Weights of a small GPT-style language model, trained from scratch on English Wikipedia.
Architecture: LayerNorm before each block, rotary positions, no biases in attention or MLP, tied embeddings, normalized queries and keys.
Training: a variant of SOAP for these matrices, 185M tokens, 5860 steps.
Each number is 500 + 25 x the weight over its row's rms, rounded and kept within 0 to 999. Layers, rows and columns count from 0. Numbers have three digits each. The size before them is the row's rms in percent of the matrix's.

# gate: layer 3 MLP gate, 320x128, rms 0.162, rows 129-163, columns 0-127
# up: layer 3 MLP up, 320x128, rms 0.155, rows 129-163, columns 0-127
# down: layer 3 MLP down (transposed), 320x128, rms 0.133, rows 129-163, columns 0-127
gate129 093:484475515496496517508506506483471471508484468500449512531528525502482551506521563501456492485526501512473483498457510521513451506476522473511474474520535473460480464506471482524501476472558479544525515522462514475419516512527520491506529506538521477489506496513491519519490479513495522492537513522548527492475477479454511483502515541465497527526502514501493479484504472532503532526497
up129 097:503464478506482467489505478496516511484472504526483482460492499468515496514509464482452463530503470499512488507521469518493521495498478470482518495446485517520498495497536510485452505505503493493505552491480493518514528502496486456522557493486476496524474517511525453418512539495533518470562520500476506495519448464495495499509490442530538497528488444481501510481519515515523450492500
down129 100:487450461462525504514472524494498482480517462489489504520557527543514546517518527530526488490469488524508479487507506549451504499467473542519507506514475442483498518532456490520522495493501470501532520515461501527442538481480490446540506492520506497516503520507505496480502455496483530453504517529516537515510510506489515457493514531515488513499499493529512502489484449482441512517501
gate130 108:472509484508507504521476494465470495507501507535482445494522514507491511517459472515469553515488458529492532446466434480477503500472495483488536504479497509531483537468532532525517535514487501508495522472461435504529526490542516486488491518485476482492494518451474495524503500495506503505502485526495489523508476476494480547482539473494524472506509522472489473451478486447520505547464
up130 101:473520512501527551519493462455483458501513523494503482540493511522520517506493437505490491523499525472542490514477484476514500515494503534453477488453496481537496512485502510507524455499494493520461513541516513496505524502534556477550483468497462479519509505523519449514483475507474480571536497483510471570488517492512508513494522487490497485531512477550481507491474530487510520464490
down130 099:510549516524466488506502501462508534460469564490512542489515469516459496468481517498497483474573447498511471451469497469514531479498502469467480503510499495482508514494506470487511483468486496482525453536496489477491469477495499508487515464475486467501506506486530517506485497464448492500512538511509496460453517507489486466488491502466482506475479492551482489483469541474531502507555
gate131 103:519506510469480521526488461517502479522528483505486533511474483467510531533496510459482523468488521477489515547459489540517509496509524489488534516527483535526477532468500525503514484547535503476524471521494490506463532480507495462526512529497527436485433530481477500492494472496488506540504450453516468474513493512516454525490473532482481492550515481513518491525509524467494489546482
up131 101:521484462528527534535523526504527521471500482536498458520515516519434517485486497483504497533483512521497495479463501449522477540521459495518472499513540508479497445489538503452493534482494487523477522511466487518506509515515508527500529468524531496494567471535517494475480478477494487509489547489457490544517531549481540517498510507525510511496500476499465528485501451519486480514522
down131 103:473496477511535595487487496508475467510506474508478440511555508484492493465530496503492511490521541481484510458521514534473550529515489471512530476509513461503513501487537531465512505510494491468501502517488514515470517510540484496519475442496477524463496476517453515481519467487520480488503542512540462516551483461498509503502491530494480508496477460508482497474502454494528509513483
gate132 099:551461453470499482506500491489510510490466493496460497548516465537477479521506432506502531534476544529512520502482462467519516504528498487496502514475511515484518503489509506466484446506441521496498504487534504467507479413488500514498538515503521487485518507486468502517508507509469490546525512516520489501537484530500514463531489539477506471483519513516513533493561463500502473473506
up132 090:507543528485475505539481490501507513512501464491494513511488469478458453527469491521512532489525504500506477474490505517500515517499481507495491514496544526510525508477508516508530516500483517556549469507524493512493442475480508526528501492523480496471474501457468479509514525476529545514473502501527525479458500487491523497548538486514499504566555538499464563502554468493513482474459
down132 094:509500528463510492486465524520481501510495515455523481517518495482492508492503485453484517452572483522510494499532529510490512520489471518522500477468504553484504517516522469530498477521462543493482457496494518515467502469487530518510479520567507516507501530508498500501501525515477555507503507481557485496494482468493503496517488515530443543490495486496514534482561567479491544483514
gate133 091:545437452466490491481514507489503468461481511490440494499490489487516529473515495523507483463484477527494480514491523510478566474535503473545471521488535499490475493503511475499471503512512521502509542499494509456499453502495501495482518482512538533499483442458472504467497528525496494463533500499439464466545496504483498504502531493487512517456500493529504456496529455530503506488524
up133 100:489526464513456532516546453473474483514529509497498539488514499440503523498558516533506517524523512469492506563474550475492506489460491484515469473465483494525479481475470502498489482439474511504515495519551482516503522470511497523492509462453505521492512490483511491483524503513525491464491463538509527467479520509523496517514472547470506501501541465473485467523489490521480495515464
down133 102:501532515564533528511489529480548490495494483504538519500521485539497512451477522521483514460514507451508499522515508438486499518480519473458513479488505533504520512475485572474439491515475495529496500507489491544503497506499523493468483476481520497520496484475502542490532491528486514496491441487489508473514469519498494495458487472480490510516502470503460548464489496516483472440471
gate134 093:495499519486559488476510512470494540452466489515476499517507475526551526491474503508486499518493511471507489486452500494483500486508509518519517497494472495496555531500465542515514475472507503495481519494573462542485529477506489462493534524477483543495467486494500485496463529505508443498506543462454518546486512518505496515496488489497502518515510536523536480460480457469436511489480
up134 091:527495502500451511501465481483478512526488486511517477507465510509462493508514486486506513507526522491510519494506493505511512507549499495485460456569525510484458458540464471505462494531447550488537504541520527510494505502494502533549534472496515500477554518520465497497534468484487517494508457497519517511498480498502493468527546458499495503464504510456468500508548535503503450505539
down134 099:502433504482496474498511454455506544477500497465526458532515503489530501509491497536470520476537501490490472493520505490488552521522479476510490522529542459535547519502472484457505538507481515507541493506523469461492476476487486523548494504501486484512510509514502514481529506537484504514472476512468520521537492454541465517507526489506500522502497530534529486473461497482502420510506
gate135 100:488504554510495543521517477530466468524485505455509513486508477493510454512479448454520493475498520532496512539509522511486560476525532459523508529517458486525462505476463489475506491505492525439470509495493513500508503501493454513490497517505490537467501532469513491541544528487495516470515461464480528544504494519540505468498519499524503522470479481541487445498466501494508510522511
up135 095:490522523496511518459469501542511515553496525476475534506491499503451477515460535459484486517466529489480482507502488507520497512524500492508499532514533531476530493499504482530522534516472528534495456545533451540482485501485499488463462507469493554544499480493509514487494466526469495466552538482504481524484495531535498494505475519475486552489460486480511516531494519443518524510512
down135 094:501448498497449475516498495486507527528458533515503505485501546486480483514488444467439493512476476489498505503507489488515488479510502508496490524521482542509487465472484513529477521503515466491526451440530514496511516479523448492452510510472467467553479473466532478523504502509536489510477465536478522510470474468453514531475472495498473479503491518481506448482479509515507487516461
gate136 100:504508503481469483497514454468492521502487514497467507509517554558505484528521505499482482519456514488527498511544532555488484499532426534509507512470458481489525527528491482477426492472482510520559498510456492517503490502524463496482479486513494513537494486513521482497487521489478483490534483515487494476504524473503482521444559556516516520485504482544503518478494487479520505495500
up136 101:520539527503518463480473463487491501484514492528505505471471476454484465526444542520499546439487477505499516540493490534495511484509523511533485494468541563522457531535456526516467523502522499485531484506505532524484533530523484513500515510488494488503458529470508500507522489508531505491506506486519466475533474523522505514510439514485471455507505495506534443494491498469501511496528
down136 099:487505585511520523511489503502528529521494493447516516491469513522502493473526492525509558521505523507486557554466478505488488538505495479526524542509482478482486530495503468524559486524506490519507482494488466488482490492504453505524507490473489523475504471482480543452460505499482510476519471479555459499538510485497515472496460496510506531503531540545526466527505500478503499497508
gate137 101:464514509537507497458566489487484481522511474528513500531481510460466507483500502472470482500585536476483497510504506468483505563516484482469453493492510498522533495519515493518542505507523518487522490504529458514552527514519496511511479510522509487532513512498511436485501531488480491517471518483462521509454516514469502487491483521549471532518505491481516504544483469444508519485502
up137 099:549526506503513479482530495480490560445511511513484503486499507484457500523501469484495506497515550514477494511493499499458503509511498469489520456430496498503552517491514486480558492483513520482495575504478526485487456560503525493509495540527516507519541504503509481525482501437452501497477507510506532494464510523492485556499475517523497493494450467468505498497518484500473498490499
down137 107:486493529516487538515458521538466524462496509549494521522498502572529509536522449521486508511506535519473496520490500482566527512508510549525527497499507473475447464549496510524516481495513471524475478525486528471516464511491512501513536522519531511503512526481494527501517518513497498491560461531494509496539516472466521510483509503448485481497478522515468521517467524483485479487520
gate138 100:528467520488524483491518503523534502471492473549498483471495483487487489482488546490505482488482517527524470532523431496486502520521553540483519552506499510517467546498509490492520495519527542455492500493467529470520479563496470534545496510485491548529499478532460458496488520509465510497497494504508499518525490477475492492521498558489489518470529528471476521484501469464461476515504
up138 094:557455456528465487501512505487490533466486524495486488484496529492468531534518514479465496471510474503488531504497537565495469525520487536504525473520418483497484456486503485496513496491519424523498510487471476496491523466465508512494481509501502495533486458478532500515502474513512507485498500500509511472523496541511460450546530475487536465478467518487522484494508522521501478475510
down138 100:490487527504471488520464473453528508501504513501480545529506513506523537471455526456500481489512507560524483498515523506490463495514483514544477541554490476550489479535524484485518572503529525489473502554517499536485503519503468507535494529500514477501522525538505450527509474524479501521533510479515519508510484522462458480524504504445499498538488498476522490513538513498516485495505
gate139 095:489502540546466497487457455522506500509486481467468486547503498515469497516503477501529502489470515482510497484478516538460492489523491492503469486516458514525464528479530517523513438506474538514520462536498498532537527447486537523530532445490514512451448506483513534503494482493506487508521509485496497501531472502506472450488512514477471481497503551474441511480508473497494487520505
up139 093:509477472488527496542526541490494500518521464499498499455539518496531476452524518471444498486536492537470481518462498499501477492505476482494521481525534496475511470539508499498479526536468545482474492509565517515511486473469530460519543531519524468466517518474486446483521520498507519514505486519517474513484502472522502534475474507505477524495486489473536513552481516464502486553521
down139 095:543481496503547506505526491495431510530491547536496511446495523478515481476509501502508496491459482497450522508490470541496491535486464496512497551515534472474519488508481528543496490501489516492491446564522479521499501494515540451507536508549507476469502500516490519470505503521512471511545499527502523530508495485538488487531504459464470499500473506502494548470494473500500495497448
gate140 098:541534515531483478504530457515486533490521504474504514530486503480519499457477532484492545483504520459481492504497523461503467497509527482540495483542490532526543503509495506512479447486497465547476504489549481552436477474482507519516509526479506490475525504518465503507514466471497506488480487472489500497495459496475529510491503497486487470554455540462498507472475464441489522513498
up140 128:475549550508509522527499502461517491474499529465490492474467484463500483502514508472509505516511466484541464532528499503492516509509514509509480546488454526563489570474521532521485485539487460483502496497485533474519485524497494525488502469552503483488485518485463479468503489510534511539494485500452458519523529475479530482474488513461521521514517528502490541487513557527519512481494
down140 112:476536522528510520527456478448506509508526523463527445469489488487506532499510521464500482516502466476509465530503506491492525475492511505498492506485482548505450531491523568482553530523494507454536502462449510493528526495496473499517476510520471488514488527469504463490466493551500444500487495505480479520502534510506477476463481500508524477472541504475515517504496551509504508478475
gate141 093:536513471509537531489521519442531506468528494518502521490485516469475490522511509499526496479472494545527488510480495534549542516469501520543438501499513528494507536515493521458484506463497515491512494561487472534472534485475518457473463500497503472494522511526471513528469461479557467476477499497452519469476456517483482517525520494486509494479530523508483514527481528485493482522488
up141 102:498496497488448518450483504545547504470504511490482513518513477495499533499522535496505503530529453503499505524563513521496502518506534505512455544512516505513477490481498485505457524494495470436502469554473465506527494442498469495463502475469470518497515517474506493522489509485505461512537511506483543507480500537548514503467513500504501502501472511488512545506443537519479493451529
down141 105:486497464509487510469466528552508483500527478505457505499539495487504536517491533492516511529489515492502506481540509513435485481532554559521466495520501497512457478466517477528460478494521476458477476495503483499480448472568483523463511466486501512528500495503461481537501535501484522543530513548508494528505505515503490498449490460534469494526498497494487488512485510537508492524496
gate142 092:494495495482488485474486475523501505505519496488458502494516483489486499495464505519501534519489517498495438497457516504517481460517449458506512506529504452472493425508475521515492497525498546514493471557498476525512518492486485477514491460491481541498494522473514488492534514457495520520517485469480542556528517508491511503531550490543485525496496541498506568522496443490497471483466
up142 112:486463498491510490480486442501497511494507488470476490468491502520497496505527522513529537546504485494499481494473504496528476441502461462472488487491493470479446465479463491506489503505525507506486501552501446513517514515506517487487472491498484523515471528473536485499531512454527518513504494453470530555541525487493521530522512490509505521513491524524509597503502442481486459501483
down142 087:455497480477519482495480477503504493494499517522469495461471531538469535519547500491517503527499509471491484518477492516466478430486516496516494489469535523491428461512504517497477506522561499516475502537519492506490506515518527482501482468475488504488473524535527443522496533469535557498505484477463518493530546530501523509518516499525515486508483538526496539487513464544456509510500
gate143 098:500559492458465458551513525502514533466492519499504493522523505484529510435574432514506485491483506551557472497503524523502499502530496537467497554506496487449501463484509508479469493518468509488486515487515484468494496490442487538472505503488469481524494477526501500471517467516521520458488514483497518462522502519496475520492469511486501512481503502503509493487488501494542517515529
up143 090:531499489489525546512538474485497511493528495561516443522497470457527485463472468473502504498532488451519491516530492530492484504505500486510474481531492528568526470468524489517515495440520479490493464485554481508519492513485483520499493458515508480509499532527496509494492521474485510534519490516534442524471485500531507474497483503525498504538475502477462511531547511543482522461494
down143 098:479477494461481545504504474473506510481535474519498448521476531464496491459505487510476486523527506508493528520539535493456544529511472456557505501479538478541531495510461513462498498502499482505510517469525519535531512498466518532499507475536521535499511482557493501503488478489534516529485475455472465483505534515457520487487458519510488497507512475466542472476514518519494480541514
gate144 100:534471498499510475538509505498485513496488530466500513493540488480520523525500485437473497504493461493509447503504488500500499522504480525510516478482484453523478494484470508509475522538524510455511484504518490494499530502516512521557540532498534527488506516520473509515491510491497476457556464471520479492460497512469533476539443502472496491544562501584496523503505502466504490486523
up144 092:509476505476510492519544463487494422478508489486517456515538497495508522499490480514524542464507509512497469475530547496490486533507482486526494533492535510528459519504509499492499538491537496537504506468510510475512491530523508516448483533519506496491506512506411514504521514531524501480513462497470489489486486524477488475572496453455533480467511498496527546465503504483508493489488
down144 105:511527452485536465521548500524487493514506489511483483492503491534497478487509478503458513489541488499495481521487498510500494477518483500485544434514535534516495528527477470523478493474480482570475539497461491504541471497516511516469486499461521506538474512486467479509527527495538512496454445503476483453475493524510461499496539524495541535509475531488466542524506512524491478472497
gate145 108:504477479514490483522452461517496502459485492468447521511531496504506459492528541482493484497453524475498506520503485447501454532480537491509522506459525458516510434483467510475541482452504498511491497466517509482461532471489520520541494494485534537513508493530494500492479524464507465478505517474554505481513487493545545495487494502515460473518489484499502486532458486480478477518516
up145 107:493518520507540519503530507492489476537497508494466460505502510472466469517488492490487469521484468448500468482495493511475478500522490526429484512504521489521529507505477509433528463477511493567491486498568525532454507474512491482556471473472485547541505477517513496545509517534471511491518493485533506534460508525520495501505490500496483513492473529484486473497503534483496503458532
down145 109:492479490502493448512516514497531466507507490499521465497480543509475497530508516481511451498526494465507517510531500471463530442532526514506494487429487512468525499551507480508481462504471478529488517482482492482541475534477495440507505505459524543499504504460500513535514521514497547459455518520506528531466490505556489506501499496522514489498490523478495503485498523531539480555517
gate146 106:511514505501468483472523494536487485510485522507516510508489548480484440488464512506512508533513500481468495527528523442511497503500493487538486524539491480496501465501494441501480564504528547505475515494493508519490472521455527509497482544513533510494531525504486535546498502477433465471436477499492506547461475502505473537512488514474500486493483468486477502514495476483515552512520
up146 096:506519492500489529489480526459501496525502478503474511435507471514473550547494527517532506439460537522516499491485478548468509480491497477522540481495539504461493469527506508474512497540510508441485486495503458466565510498510469459491514562504482482506523491496463475477468504504507498516505512526547521486545503510524486488530506504520532528476515516491526473511529488518523511513492
down146 097:489475508487502483508507531522517575503496497471466538516520464496552487502512497483511495483481474539504524553480500523478472483487495466526480505532512521508511548459497481468508508482509531490511514503511517470511480490435524548483483521523530504481480497522490495549540469508453460507472472546551490573504488464517455523519498514478489502489498499512515517503527495477512484479492
gate147 090:499504532502537527496533509500511490497509516472485467521509526542521492448505531496453571501476502482505507471535456532497533472490530477500502479554526461475498462495486465494543549491473522519515484512514464526475504520494495520497506548489507475497506495515503487454502502500526476445464530452501530534528458506462482548494503491478501476517473489488477524511499479525497520486533
up147 093:539455524531516531525503511511516501507533492527468466495492505556493540515494478498483531484469526479535509499522449532512555504503536496510535459499531502435564507500514470466517516513535544489503514496564476473503482512516487527509493517495493501494452454492523513489480474517469502475469548457526486490512516489523465505523539490502504510521521490499491487516489488481500531491473
down147 098:533481493499471520491481496539509492473522502513492516476459427511479598535492492479494437509549508496492488473501479498515521481509501513521503479474549513490501532566531547478476505510538532505465511542501504464507507500518460530501479511480510504451458503473475484519526487502516517525488514530504497474490485514529475481518506491532504482493528501510474489497505530507511509527460
gate148 106:525488471480491453510474430510489475502493454500472487497535489491498501497525490506466495502523493490497502495473435463533496471535487464452484475502521467503530494526481477504515524496497501522501514505514540503476506454459441493526513460553485504528485485547537499509492510538516523519484536522560491513480481493455496488523492517491489478531472505473469461499556510501512479494509
up148 098:460484529518468539482506492521478464475503489524511492488497463488510538531512498480495519476496459509470516510538488532530429468499493492489552501450480520499504470485471513489515537477530499486544519543508518486470523529486494485477532484504483504524488531546519524527475487480512562471515499554479488521499447470493512476516493463498545500492469505502469511471534529466508494499525
down148 104:508506503511485471502490471526511453509530519463506523520543474491523522553539506497525484477495493474520491494547499527489500472472495484501522483436481510537492499519467494456499479485503513485462507592503471502505505510509509472475488483479528493487514486506501471545488508473518524491514502491495499506448490506478490453545484522455474530481477437560512498479494478512458496475514
gate149 100:482520483525486479479487489498503543533461543509517516469511536470500498522489508483475493462492512496481484536527513498512519537547493481506509483503500489533515524513490475512466497530502530530505478530474485485509512460529530530491521515518526534453453505521433520486502547465492533460511483494535470489499440508475512476438474505517489524486490517497460560484529495479492465486524
up149 092:496487499509503494532531542467535477487552500485461542524500496493481549483490526499518505505518486475479541471486543516480477524511521501498477519488503519517506490487534524498541477483472484462499517488511496515519454490500456448500514509506422457505562484462548505500474465530494532541472507466478511518491521521475507509510533506461478489487519477497485458521469473481476493518483
down149 097:478454537484478515492495528482509500485537500499492482514539496473509499506508469520542500513485487527524543497509509516502465478490486527495426559508491480494510482493523497478536494528503494482525458496426495516425519427459480480526460482533500475485496510489541545480504465479517484506492497488499504535510498498521502487485504493495549530532487505499547468504507483475492499532510
gate150 105:474540511516516474481456504482480500491496502504517500494538498523534487525519521519478562454526495514499517517508479466533451510472487490511526472500492490525506517519504532470522517479460502509462488582479503502492534510509466488496492463467497478518486516498510462489474481502526513485499459527489481535510445449475541498496456491522467515533460511500507489453519497484536463471537
up150 104:457534471482489495496538530527479507506515481513480477464501494462531510469468527500483555476523509463511502532499458549512517492498480501540535490488531495514486490533513503482529490557510551489516506512544500536474503524509497506496498505512490504493549452494506514525515499455463516505516486501509513496505495492469439547552508494488522516535550515479461478524501507472503508558530
down150 101:471540467488458462546545444538548494469516523488517521525506518470490470518493493490512504463506521507486490521494486467527507470541481552520476502492476533529492523509532499460479491488481500504480531499490481515514544494510506477499526478467499458502531512468502490505538479489514473527516516476492520493507464487533486522537508511565543520484462525457480517557506525504512478501517
gate151 101:467517520497474483505503474522546489480472484472459515536482485509472460549467504550531455490501478525489490504446446519519492526512450490539521495499510472498497498527508498530488500482467495494504493514472490543518512485502486525476499458497493508516501547479537510434492543501462478427548515526492533499502486507527519471495496500493517483501520525500489459480526472540501506523507
up151 103:557473477480521462502527467510542475480497503511505495522434522487502500487507497510520531526488541511501503517482506470511541457511506490491477522495469464511457519502525483497507484526529535461489517492517491457501498492519436535480472536453458471497510477496486508489488488504528475515476489474478521510556455492499505469539523496497492476530510540450499495525519508552524543483522
down151 100:493467525519510490505519504530467472480513549460536485477544497505512505480499541437519490503536460534507490468530483493478511516474529495484489483497495534502525507491497506504524503487468515476474512523503436467509480488524485447517499503512501519468520512535507539472516476466459492509490516495511487514494503449493510516526492501456499556420447479505495489467491503462500464472510
gate152 101:527505458466497506490503485429503552499502474471493506508504543541524476489518463498509526512485526509452468502532531471523497520531489513530495500503517508517496507475466480488489501511509546498474494512535529493487490476544477508488449540494506461445513534519507525489463517461525476491483484465518524509535477511503450518439508475491513526514474459504502515491531491507529504545538
up152 096:522483464494482479480467503519493499488449503522506483490476505503508508469495434469486477488514521475489528444452475531515500452480510494489510485524509453491548489528501552507482500470484531478497508478493461508519517505473467470523538504488519497532527477528480522509525499507454448482518470480479498529445504506499522539498461476506514515490512551505513521486461465514501439503512
down152 094:492500532544465525487548505486519515501468472496478543539524481538527519499486509546505519484548526460482509509484507488538494450541468471464491498506517492498535523528509428504496502520462537474536521476513487513449505521510515465516509470532497492481483472501504509494527508507498470481446465499483510512532446472500458492496502548516508472487492525522476499494504476531498512470519
gate153 103:552484499510495502505488474534473474532495488465490488507529504556486509477478496523521502544521465498491511499512486477486496483509484515501451536516501491470491507501490535482488462500445504498503486493463469500503473502540502474486504529530481480527494483435491532524519459503519456479502524496490463440519522454516548523513549456451513437492470506502525500493520485506474480518525
up153 102:523501538522505573519503503511471506444520503509500522487502471472462512483547511498480511492486515480501458517483512527476493528529513471459507477527542497505503491516537502552538477461486500487495454523506516473445509526488458475497572468499495452506482463513522518483505507483494471495491473492493514475486510483479527491495494487479483526462537519530502495530470537522454519531478
down153 102:526506482549506441517481511472496483469500547518472547477436503503471486534476512485505475519460512462484507501519500510526476490464502497515541492524474505517500525494482514482494453525535496488528496498524473505548435540504518490544521475479531528524547525520494499496479543500499512516497524542476513489443515495492477537521496500530510494466483496540515490509502475520464532527502
gate154 106:519463531482480517517521526479519520535472505519493513489496499508487531461495528480553516494505542542478478489523520510527515544455497490548489514526505506494470469489501499458537464501471510500527481503486527486503499530517455580519444497516474501522500473443490504527499531454517489510517499487476489475517497478528504506533536535509526490503538474505475465506456507471493487452477
up154 106:488504540462564489528507493510509510509535496499522499490485447462515463524491497505505479512464511472537488515469474516497534486496495476479480530483502473541535482536480529472517481516468484533508485487474584527504507518537536521523472505520487502490520511510522508530484539547508535499482478510479525470468490490498484478523487480463512557520517525496472452503515525479491492449525
down154 102:495522501480499507494494507500457482451535492538530472487493475496513480548486488502475530492508459484475491470502529496497540519487471501514539500497534485488466515521542470517500545522519458477491506500527545525507516467503441477557515494479477507491475565480525505481499514522485503459539494516490498405482512512496545519509453508533531483478504505476483510491511486517508507521498
gate155 111:509507492460516498516536451508529490491495472525499485489461477475471503454450507535543549498517514471527513531499496512532487523520490467512470477488522476550463539468498528516520459445493489481501498499480516477478527513492534536492509509471470492503497491520474459498512505491498504472529459534542529489478504501503552467487489524494477454497524508494486483548473482543469497486545
up155 101:507490496486452523458520546516495564505527526509475474497513521528511553490506503482459464500498532530477492534514536474475508484488483509510545511495509480510511477478561503483473536541512465513477502469436446503475454494461516526520480509505518486528487468482471546520526521520503495485507514511512523487498512510501533553493510492503494484492487498527477517531490524517489458499445
down155 099:562507498455478496490561464506538494498524513505515474492503518525486475480503484524447503484446507498526531503512494490502539547535520525466459527510502497514453477500479537470522501483534474457461491490486535517541542494485542503509484502487500515509513487520474529498440517477526515481532493479468519502481482530522512465487488528516498503508533515515530467531514454473494534514513
gate156 101:485451478498465477497518521419533492483509472505475485493497512451423507500530494484508524517489483472533515476536451500485506496472470514502483500492520513534520512476505477506482464507551447474504511461442468531498458440507472483492524502537486471504516449516476490522496500505476478494537503490485489475501459506512498511515498500461510499482481504484515482521484489537469513497488
up156 098:514465518495523545542499500457459487461457486512537489533512532499480469500531524493453503490520472484535495469472538505514503530509490499502520503494462515452512520498498460467495511477519483479517433510458491571514460526528460544530486504500462525524503531523532492544461469491524488525475526503504512488505489527475503476504515507485495513498515531501505524481490485519488507485453
down156 099:530483508551493474544485511472477494515507506506527491553491511501494453526519536455474465501504540496550505483514461482518467527494505463513490492490499578484501502514468474495533523493494539467508510498538501521539498549507550517494528520470515489537494493464516497501491488518517483461501500525513527468471534476445499496515539520521498457540482500471518484482502505505475477462490
gate157 096:520515485463514490551480506502507513486477490475534515519504539464523504481450528501468432528529453489529532528480510512523508530506511490500488510506532508460508513546500487503483524519505501458505481497478466490534552481494466523510487539490451511474469452525475501478466460481486525536515457488499495511496499498507531467455539514488470521482486484497492486511500438499517526517539
up157 102:457539471485506462488488568546523486501498513463506524495497531531540495439505523486463482505511511454476485492498520487510509504463519492517498506522533496511496530488478492503492517485483462482510523495504513474484512505509474524489517519520489489496505486533551496492494472508497506560461503479477471557503512474483498544454494551483444542483474479475532504452505467509534541508504
down157 101:455534462497515494554465516526486468496488505448501515481476501512487503501521481510480485513536524499481500461502506463510473496471512521520509497548530529485506483485478519528502524508507446540491503434505487522477481499510422501510497492521487489497504514538534509487486525540502489538520481480503479514514519510468513510475424487529491496530502551506482452456503488507485547481521
gate158 104:512519490468512476499532532462544533511471486509543506522488563488496512469492576504453483497544529501515495507481511533520480519487492507518509508511494521491496514538480484516505459477479528480480503499533494477493532494495486518539507534485458517490528495547510502485527523451518539498514499490518524530484489518515515507431510496505466462495492460462446460512501476484493492449508
up158 100:483520494518484504478506505480511514483485457500507448521504491522494535477465509516475488492464494469549519445505470508517530495489507542488492512480529523523507538542520504489527466514477482521503541477451514501486544499491500523493512504510483512473533525553519492512483478536519518510526502495496462534463524489473501518532481529526465433510524520450466488490519462530511537531554
down158 100:464528519482524487516488508557499477486522479499498508511471476504522480493522520528525523524510516495489487482513443491525455516461491493483527517497502517527513484520492504533487513465510470518493491486511508501514500525477431458511545550455488454505532526491492470536480451499469504508527498490489484506480497488445527540473542449561552493501514503479475528512486466497511508485465
gate159 091:473488488480450485484511487487466492493470531499479530486461521549522469486477493483485483465547439485495485506524501531492509509508488537515476526515526507498483488505482443508524537509496515476548497483486473517526472505519527446468478511542484508488495487524530502492473445496446479464513513505461498509488473494541510480477528482449523529494488515507495443477533455493503511527522
up159 101:461510513525514528519554511453513440498497524521512472534496482472482498499466514500515486496478499505506517495477501479491484503490477509528535518458515490539485529469514531498500528489527486494462535548519487527493531509476461515516530514508508487477536449502499490518520513500519492513519503520507493512466488509455550476547460503522490485498574473476450558541506514489521456504518
down159 099:539517508518490511496528508501466457472469493541550523511507504476534478515488553526492556462530488456505502493517483514487517540538453484514461477508478502496534480477477525470421513519500475511526502470487496492534498504533509524437477476513521501516516496546512525494481488507516483442522509505498528510509542457469516487479508469464517520502523500516506498532518507481524496486487
gate160 099:498478506501531541476487482438514529497459499518493513534488510501516533514547517484481491513490467499483494480428507538475485458512515476455503520510527465492488583526551557504488479481491478491516501500525517481475479482512479425517516505516516516478500497505510483547479515536492485460517499538527520524462514489495513520496500486467478505507493512463489479485545505522507520506499
up160 101:498417463500510514485483477521480457503520483459516485498496531501466488511480500517516460461457511546489501551516476486541503555531493540526474531449500524513472481480511522519480506492484535497510527456516488487501496526491498507487514482419515507545502506549491480468494488460512512509493485494488520521496515497506510482445515474503513488475514465504539502521477482473489482532506
down160 102:500475491511511517491476499479512509488519576510493510475499513521504487489485521494512500492529523537466513510472456496513503493473522533491497525489505465498499531519494467510500518498468511446462494471501508510483504495500495440559501455531488549517467507492426536482563489483537503477547478522484528525506483509538490491454510521504512488504531513488543496507523509496427522480507
gate161 085:495540501489499503496506515491494491477500490528455530533525491492502476542488468544523521521499517512524498455496512526552506509492501453495491478478494480499530488511446505553542503470466560480488486497557464555504481467464517507489514517446516503521505528486489456515496494490536516528534456451497527515501517516517492520524544516499483499532493556507500509484486486479522509479465
up161 085:493443564484486482503518505485498513500497499484524474487501504529537525439516521469462511472487491491454522535488474484487490511507518558521514500549479487471508477513528488466476490524555506503500488509475545477485505539530475486534460487504475459462513454510504543481480512485521463477509509499506484494487484502501521531489457493542502485492503449494477483501519475504468455550491
down161 091:485429545527492478522513457487482491558500472476505461508485509469515506457455503512471508502471494474451512484484516514497496492489473463516518529504488495534546510460489507521541471498465540463503495509495459491496494511475494492540502508482450508459502497484503497471547486504476486461490503535517511550522436467503515507508492475507525531489509506535513515486462456525516477500490
gate162 091:498501533531509550484524474482486475520485470504448499459496525578561499528515455480469482510450483535495536493492517533506489471537503547526495492499510476481504514528516517490519530514533571504505468503475467531497502526505469507495509466525527492509515490505471489480499510447494487512496506497567506491542479503517479475508499474493541495496484476512478504508488473529536481504509
up162 101:497474519509499550507500501472459520544502498487490493491484535557551516569549513493519507512477520513469503503525491523497503479551500500550487552472486527523464506540532526485528510490531561499512478517493481495524528520532489526496557505499492487525509501543488467455485527515487509513489452517502462513508468484498486495517503493490487452522506514515472479515464505514519465478485
down162 092:482508528517516488489469509545510525473530501512466514436488510556480475506512498489469484525491508531523460495489523499504472442514506576499502501522528519527441504519523489491497535512542515492481499532520493519491438515499447500531485502477496501438499531482499485514526474495546537509484490534478506471477484514471480493490494484490478459531513490490463490532491494530498524479470
gate163 102:535494560475546505561536537492487513537450480486521519514517514489478515504491513479488502535493502494492545539499513527503507488489484501489518539502472500465504514489514486467460495519511471500499486429466469491460545490515510471540486517480488499517506497543516486508498525499504500467504445477481498480532515515502503491487505517513525480512543452530458492506484506495496423507551
up163 098:552503494493522507530532506489539515523467483478512467496496486499505525488483531496488515461560504463548517528481461503504469513498452475537497489536535543453484490490511496464483500494491489493507504485516498521486518530536415513494479452514480496510515494509535523470498533468546463496460519493472523523528499531488482516504463552490508511490487486480517521517503501471449497530501
down163 103:528460496509490471508530514459532537491501465506516478452501488520519474514471509442482491496525476516496477482491493539503494516492541509500501457533565499464494494500522534471517513505520460505499520522514543532540474477581465496474494511505514514522469477477486532540522511483516472514472492542477474464504498497495470471456473465487510511464514507499526508495496474453496480508530